config.toml
n_layer = 9
d_model = 64
d_mlp = 192
rope_fraction = 1.0
qk_norm = false
bias = "none"
init = "normal"
init_std_up = 0.0667
lr_mult_o = 1.18
final_lr_fraction = 0.0
batch_tokens = 16384
doc_mask = true
Each number is 500 + 50 x the weight over the matrix's rms, rounded and kept within 0 to 999. Layers, rows and columns count from 0. Numbers have three digits each.

# layer 4 MLP down (transposed), 192x64, rms 0.0968, rows 50-83, columns 0-63
563575431441473534512576443545455474527514573452555454469425477542529426488406504500456561480633531497530481515479535486523447571519566530409421468518528414401512438546556519543469519455617502
563477580516451478556522473509507486482617468443483634563526480509440518492491620491460489372439543495480467522472429454492469512449502546448492608438588508482451486571448526446422422458425477
458497491476412468502528557469448568544519414573440482522575581522473538445423433509490455471411532422525624500554416446448507463482491504526557588447433614498513417544513572472448488563501536
491520519497471442531513402439389489497563473485544547534518520562461509449495502497491425522512500576520517413508532566469549408551366430462519508407516437534516461554408563577536484447451522
487529494503535491421461393480604481544455541479512477495521513450573443574493499567435401486514441563497421399507473400436479556546490473474547497469503504460523468485488445409497504477459449
529559502515546534544442496512510564449438588532537509440555548534416529458473472487505480582538532486674497507531559481487531508464526540503528414531528518600493542543536588498553538482541471
492573564506565527480430449521477563481520490505477524445615484571490547448512491484489547464571512510576428512490500542585504617454569548446445457547461511410532554470415497534539542527550472
534494486454508557533568493469461507494487484512446521460487476541515518452487567513512483456459490477435531479490503596536513457559478531454507496512501459474522465562503460507499503580530519
497411479455479458575464496498483402576395494519552408535411531523474463563516515532480581545511496495487449503574438429611530441463499469470654527452586538543524538592476492566450499512395561
503452574467508554476530503553502541547617445513532544456529447574465498634520492547525582496572561379523415560552538509423476556492588592499496543520444496488431501485501445622396490439375479
605544438482548469567571524425514433506517513440539502504524522465503616454404529495555531535378464548588454508582480586392492487480452509509450505484435561600490539442416575440546512448444558
524510553516513489532487505433443458508498472497440535427552476555498542464479544559462441571530494508561448443446424533495528543420576471413484514501414487541466479590535380575438462423458455
493495463514565466502496575577553539462519449525448527547432411512489507445531464446573526506556567425581536517512564593555515550511558510480488424554511405467544474474520528565600463507472494
498517512519437479544530560469540425418484475493486611523496552473433489462463445509443552477493499448507495452504490500407543525475468504536545508513557588518528483576517575463532464567558596
460499506522422560498532581522469674481458456441472609530585478469504415518533528480518499485487521439421535535539550497570372519528423498492452427492556569390468471463406489356480437566488527
480576483482547447466579498571549469495498505529480520544548474461324504572522403525469529488478501500586518568469529525408571528525526486520522513626488544521518481591505531597597504489537574
508617515525455480478431523554515417444458483501491623486472519552517395395537462419478524463504478537499578539473550393495475474534567500472599525554593536493546528450468548589407534531595425
500571506425472442482372480517553423451460522458507445513487430543438469524444392573534525456535542443478549423423536459412516528497462651482570431563598504456520561589468569441449476526455563
481521557460515499456500588587490453563471514457429414479460456491428570521557404557451601460477451431496500512447487535461459514523493468512505542551529480502435461482483510545512505444535577
458427516500494515421519537593544528479389522542540453449477479565474522521447454390468570528572508459490631545537548401515493551526472506463425493493471550400483492512563533514537522516555621
564538521505522516514424416359395500545609443499516536472504498516461478476513509563479462505482470517540476491453509551435505481532461476459577529496473463595435484395472504558539496438494409
543484445512489588437394482408501522527500447527496510495449547523451527489517444575480527452536497457480414488474515579535555507461536476538493591442526468504526538431564526524538524556380566
505499575518354512450547597634532481491453452438508436514470503523483455449489491403406445427477471546516516547559539455445401522506506498456500543552531398478517562500496449448489472400464550
522409595507507461504532459524521519527485520522540471456462519415405530604432506499553505427381487482494491534502464520422389557421525396464452456614577459537572490463497471522558540545505579
586559506397498579479547402508451536551556456495558616465540541539483485459455633545538510517508515483490481458517466501471505515578429484504523495540493559534502478484498533518415567526433481
607500428487523493515545514451506557556548474497478588497542489545528485564538478511481534434518480470499426484529498550472468503507449424568474558459500585485573474495532497518533466459567575
524462467498557545514560569462505568550564459550531465602481506479465492477509462524485585442479488425472531592498505514474479578476562592592460579492461513483501501432488573488516501428499560
410431570513443524458509547468567485500443473550510531501442473454433523483471389468603424594525475523554515468506487515439399493487512553482434474505516504516551495435486497412590414482522456
537585530493468564477519423503450495518508543531509432502413557469480468521463472463423511499515513481437464498514572415515470588480595542439597499560486498472559493448519555537520521549418552
523559510443513488444492540513498542533490462558553531543541587472454470438452528583456504537516553433507459527493504592422470553438506342599506547528534530517594427604460533501484532498514519
478425417447503512454513512552422535549410432540530452460489488431461478401509457463600524595526472478549464684590529467545513422426520416482518571405505556597526506523617459333534357442521530
513588589482510482566512493510451501488599476481451578498480576577524537419503505489462386554447520559459582452459509507467460535570460521483610628505476465575519437442493491521492484480523442
480544605428569484456525462546580557526399461461536534492561588555446399518462564570534483448523458496457429546537504568454510546459519469516535522536559528573575512548526534423462476474420557
579544533526445501472422536576420461631467432558498497553443525436404491533524502498396489476585525491506583524488558479451555534479501537434502548477489469502522444492465507395502399400533471
# layer 4 MLP gate, 192x64, rms 0.182, rows 51-83, columns 0-63
494538432455507547429488591513481521521469638459471533608490565536529465480519480494491472375464526480439515523504449471579531517502505440519387564503485525511521601528439496504524493416545534
480493491423558461444506462482606440484514486510502439512492433570436440404421583497495456528523500540559508659426488499462558443495490571535541614494525522510496511524467468516482487467494543
496568443530529493511507416532594515469586437494559485471475396537504387399544522461480508529558499435457417626485499486500511440460573580463499438502479489600574436542472503500418479548498494
516511458411576555553499466492530450546493520529486501476574570481427522519489434546438539451611531520483492436514482467399587557573532471502492503450511522443427495401503508406488473435533522
396504602481393429537485434494525487494472465533504440579507390547518450456467497528443503479384450491469498389432448500556485493458452520529444522574520467470572527483416537602539534518487544
418441403522480507487531551560519579492492483463492602504470441592496503512517449465440536527487538478408538432541517499563529435502470533447567379522547476581500504520601458434416463530431498
552532429494442518564521494501549491462524511483518544483547540493478493523504467474504496494534474518554542481498446531482527483525429480517510515462542526526472481455454544441461526472540459
451537553491480418505550551597534486531597542483564492523564427533481488497523555556512494566504480495586526499346508542514490515489518557549430593334498512582511492540582398541483505515563475
503457522589565605449538533441469442505530427388523484477543607533537627501450403600538476445446564591475502542528537429422481478513531545548516454471448460395384602523519498558487558556471479
520478438633450492473449476448446551495429535477555440523571481564500510443433487470524581552494517466560466654431426615510511480476489530534515463513469508493513514545479494435513586472509486
479484539406473552478469558453492483600472456477407426532557464434436550546541429481454543432514527544498533425519514472545463586546522538544515463461532507496424510567542585448535500599474467
514486472459529464525483445510517478486435465568499520538511526502474482426567516521518474445505489524545634456588578519565507597451501451453481545468543380424506502492500536543541477514459538
475503525500543464511501487475532465415464493516504559492480495498495517527489504508455582481517491435534532479518543496426448563500440495539532550459568468488548487496526541475527483553508575
403540396585471503479575582525480623432490487500513647521594417511487407466538524461542413462453486394438592503562502455656381437508527526393532434515492528556489419434532512435502488610385457
568526548452483511508596612478539513556645492432515515489544485502501520508545519489557456506554516440501471431451495393472507465426501515460579410356430482504470369513580391513610551494460448
435525476418406421474514445529540478554497521487501565545534428546501477438486436384536536605484421430496561490579450549473578439532511557494483492449583508616519462467526440500450515488493480
466504490567466480483497548549522515472492533553571557488521483520486478496577454506499450487499453441454546446545525509505515468432367475461471409531491528514490601412400593428452516425511554
538532462488507434516521494533555528543607484557439475568422482385548498484584483457483339516478447444570457497542530538437527503532434542549547444422449446442571508488472475560460478468562506
461483488505491522500403480466471447561550423485426471509512452416478472521473501451525478426532494418547380474501470497502466416407509571515489455603496610459464558445527537465508502544530545
497550462479532474499470546579528512423566524536499521509478536528456516555498435488561516468542492464502609457579517532502474435439461457478543508525477518475510421462453470577504493517424444
468483431468477484541476499497503594487545451384515481533550553586501481557459519540519416526550557504503450465492482517492477373434493574621507540528500501592551494488506468502551450457506471
453556499560559491470390529489521492551453538536421502490483469518507475523537535506526491511553509513463530523555489414497619391605507464448438515468494464538511521504523494532468558442431544
499451518501564524469437442563512411582535522439512467476534473390441517559372564475496529583533478501426416530467583451528548457483521507501496460471478524575462500511502436486504452428700493
479434480428485574443573468479556478465479442526528493473530518505481492571468433468481503441510460526497527571414453552574491532471584508448476541448447533549462476599600417478511479470427448
576467476445566479451552549483478463573526541523481518479553480481526551487475475538492429509463593529544500368523534478573567569445462536531578542484490516494537488476424462546525488486518529
509523556470492473523498501459544498464465495514526585476519414454514548480462442439485558469507486441437506524463494607460513461479521405502464509483576537464386455437499477425537515426533553
585450524544446313460528569468542528459522438446499459509479464532522466445490573454435492498470499563563446528467518460501472534445483485513569474555539407520532513488448483476425560518467478
498510486517538465495558542632499432481470537507555613457458460550443456370539435470410518495503531449517538425509560503538481532420461572488512426450551468490490389449453553485411546460458571
526416445459524594640453483542543394468527489485481456499531434562548490520518500451556539537563575555530448526465536577471530478509474566541482572491559522406552552477439473486459448481540442
400452430487463467470604405590419442605451432416574452404471506424522522431430571472457556525415509553428394553466474498497622496552517618533510490368550541702519482565473464564511501482672511
498511426491402525492489488405482540494419570494463487457569521528499538487458558615474499501494486465562479541560517584490533488435458516572440546509473495462499563521540505493527513566506586
485505467487441473614491521491454485568556493554536507529574421503604638461534573462541473606453505437510498509466434320443490433505543566531487504539547519565563441509572441516530524484519577
484474476545562456561520523504473503561460528546547421499511465485483536450553605403485567506464606487560489524582412519536567459539490455483509407365476472605549504518436475552445528438591538
# layer 4 MLP up, 192x64, rms 0.173, rows 51-83, columns 0-63
410449456467510579558586428591395391465416412487475589455470469545427554467484486466441528488471402520522526544573363542616545589541440595544463513473594507473569485536447498467438540493550540
531497634513392481427495591580451527502519512438520671536440554398480556602552431471522479518500520394456594433639539486500456495455475430520473483502545471551493492440533525520556517582513443
458462483492475445516457445460409541576487388472661479503453466611478534547521434471608564476507533510454548416557483521559511522498536536414398505567547508544484455525551463452557518482436462
520455572480477486536407494490413420425585476578480536478445460489468539546493488465466500552490529494510520466475587605564456528397504490542489547569511550437564569554432481573550405512464505
446548484455515498583451439485526585514524510445504441496578390557457452607550567393503608605472535492490475532547485463509436465482479528466500508525496548588523495523482580529475421524579413
578447446541485524564436506497436520487455541363517528478512473494460477603492406487549519601501468556454513453546451479473510504476444482537474481453623476494536489454405480497549438549568507
591517485471428456550490482444534500486538504456523513522439539508458497517532542434487442508539478550494512475483467442470536514486442499513511465462492439516434496494502544492431485525496479
383486605515536556506551569443492481586451462511415551493495508525592493470457443490467496513452496672496425455538504441472467475502602451485504549564469560437456545469453512586536525527385524
537467473464446495504549484469480474450490566485533500586502516570536499469517541531511506406520478499457503498526483455439511575383463458559431464501532458515458454513574536481437536450469460
452541476465550552488542537439490481468442500432514469509625553452503464473366508503564493586505502513548436599412559616450440443433531539512378511515438542500472444556497496445547574443441488
567448527502487511503504571528411486529486486499475484548570505496465529517526515600472530517508475543463482465481576500579538533494513488584535498460535466535449495518520500455584474533504491
462546494592380389455465561531445501499559495504508519539526463467597415420492530540517421518428381404447493424552518460502476466498485434447504498530441496462549554464452500525453490501480568
498424521504456503503501469460504387483483494526503450551521444471588487502562527479471484540539448507544475473505524565567445610482524440468497516423452448502517459404487485441450527477524493
540483506644412529544481542580492484437499481456524490501532397424605452485430468482557521483442448476538506531545520509499536544423417540462560496548579500497531486368491479429447544426480526
436465488481468494461457480528461586542581461536543451462495513543565532407518507517411492431470483513500613446523494496526438497469480530552450480373507508498505569614482507460382398527535519
466569490614534579470520679525471553505490450565431522556397573549518469504470507636463564548473566488489474491460571493582437572459464579511498613483424414418571514606448577401470417493457494
585483553497462467550392564395524464495511560425459500553540478453487517524517464626565477461565617487542535457429489500394526481454450612463393478643591551420500548316494584382374497436439511
461455567436507558548478522480558424545599512486467464579479508563566555435409534472555512558450480518508417565380415522423379467484483449503508488424518594483463444494522488482540592497546543
485472521490498466529501457539529502463478457458504422476432474531483498468577485462427508532504552548470566534507584507481503569588471513515493534482577457470475563507451514552524501510513514
448521501455505446530489473478521582474457465483492434483478432522523510565537492409488537385492515512481438484540497382545427567428580530523566452516482572493613483529482516436568569539507552
464549495499567485576476505572456410458476540498482571470654504493595560518496522488492554513504493484450526413624505443458544474470502467489475503546540447498526488463426505491522543539532505
498455389448480532507646498487346401525554547438515503488559498437527471581587385530542511540513480440583486455485540459456467440443536485484492592507516588533486355561403528541553533522541461
447478408477527409436595476536477482490498511390535545581500445370450515583449574537423482493503463537479523469485537486499590574514515678532515465433497591499616558455473479493444449526532598
404513553528532422547530463470513544572497486487425469471430472520509485597524459623462461495536546477615570437505547359433539527451485549495460539503470481468587698449521508510609419515514494
570447539528534468501514505496479539466514521475424522485519464454493480521481537546486453436439509525578531475505551539458541568457455550522546505472495589431532561444419498515498485430560480
514466472490513498517496528451420489530562449430599395574522426502573432499469508458497438548421529551530485480369543514483527510540577502491568543544469514532509463524525529475462498499489504
471517549543472453533545457490506518532487578533497526491501424459448476369393464527531532598479543553475455467528507547405473485609434468470401463511510526374570549546484455403576515444535506
475540543483449520494464475510535552512482516492494451549499497455504512481471515480509473541461494537416476543491569519525579479469564507511494566540480484483552563519544486490522493589492495
450447599557495412388440520609383518462453437508461442505506575460509538548504505563521514419471484527490631448473466443559516552448449516532458418522511421445516550512476499510488568467362476
626371525513399471400570544577507475471550382590525574460490565425508547523439440488503470470525488528334596522571543469515553646465578433545502403462488544410548322450535396413437519547460535
470424544431618508499524569557493573491562498491503427429492547493426432511479568397477550465490512572502508486405495425520476520521578453497531435448451632465538418442566466548555423472516485
529549428409472497473494464441592659488507444541495466423518518490466558534492465435525478465535534507528598514468504450528469528523559477475466493592444551597540452591527436626523486434503490
481557538434503524463530443533433489454523513508464601578525501542583435485612502526450431510474505412446546491531586524527549485433534497466496539527523390399568558547394546514417428476495462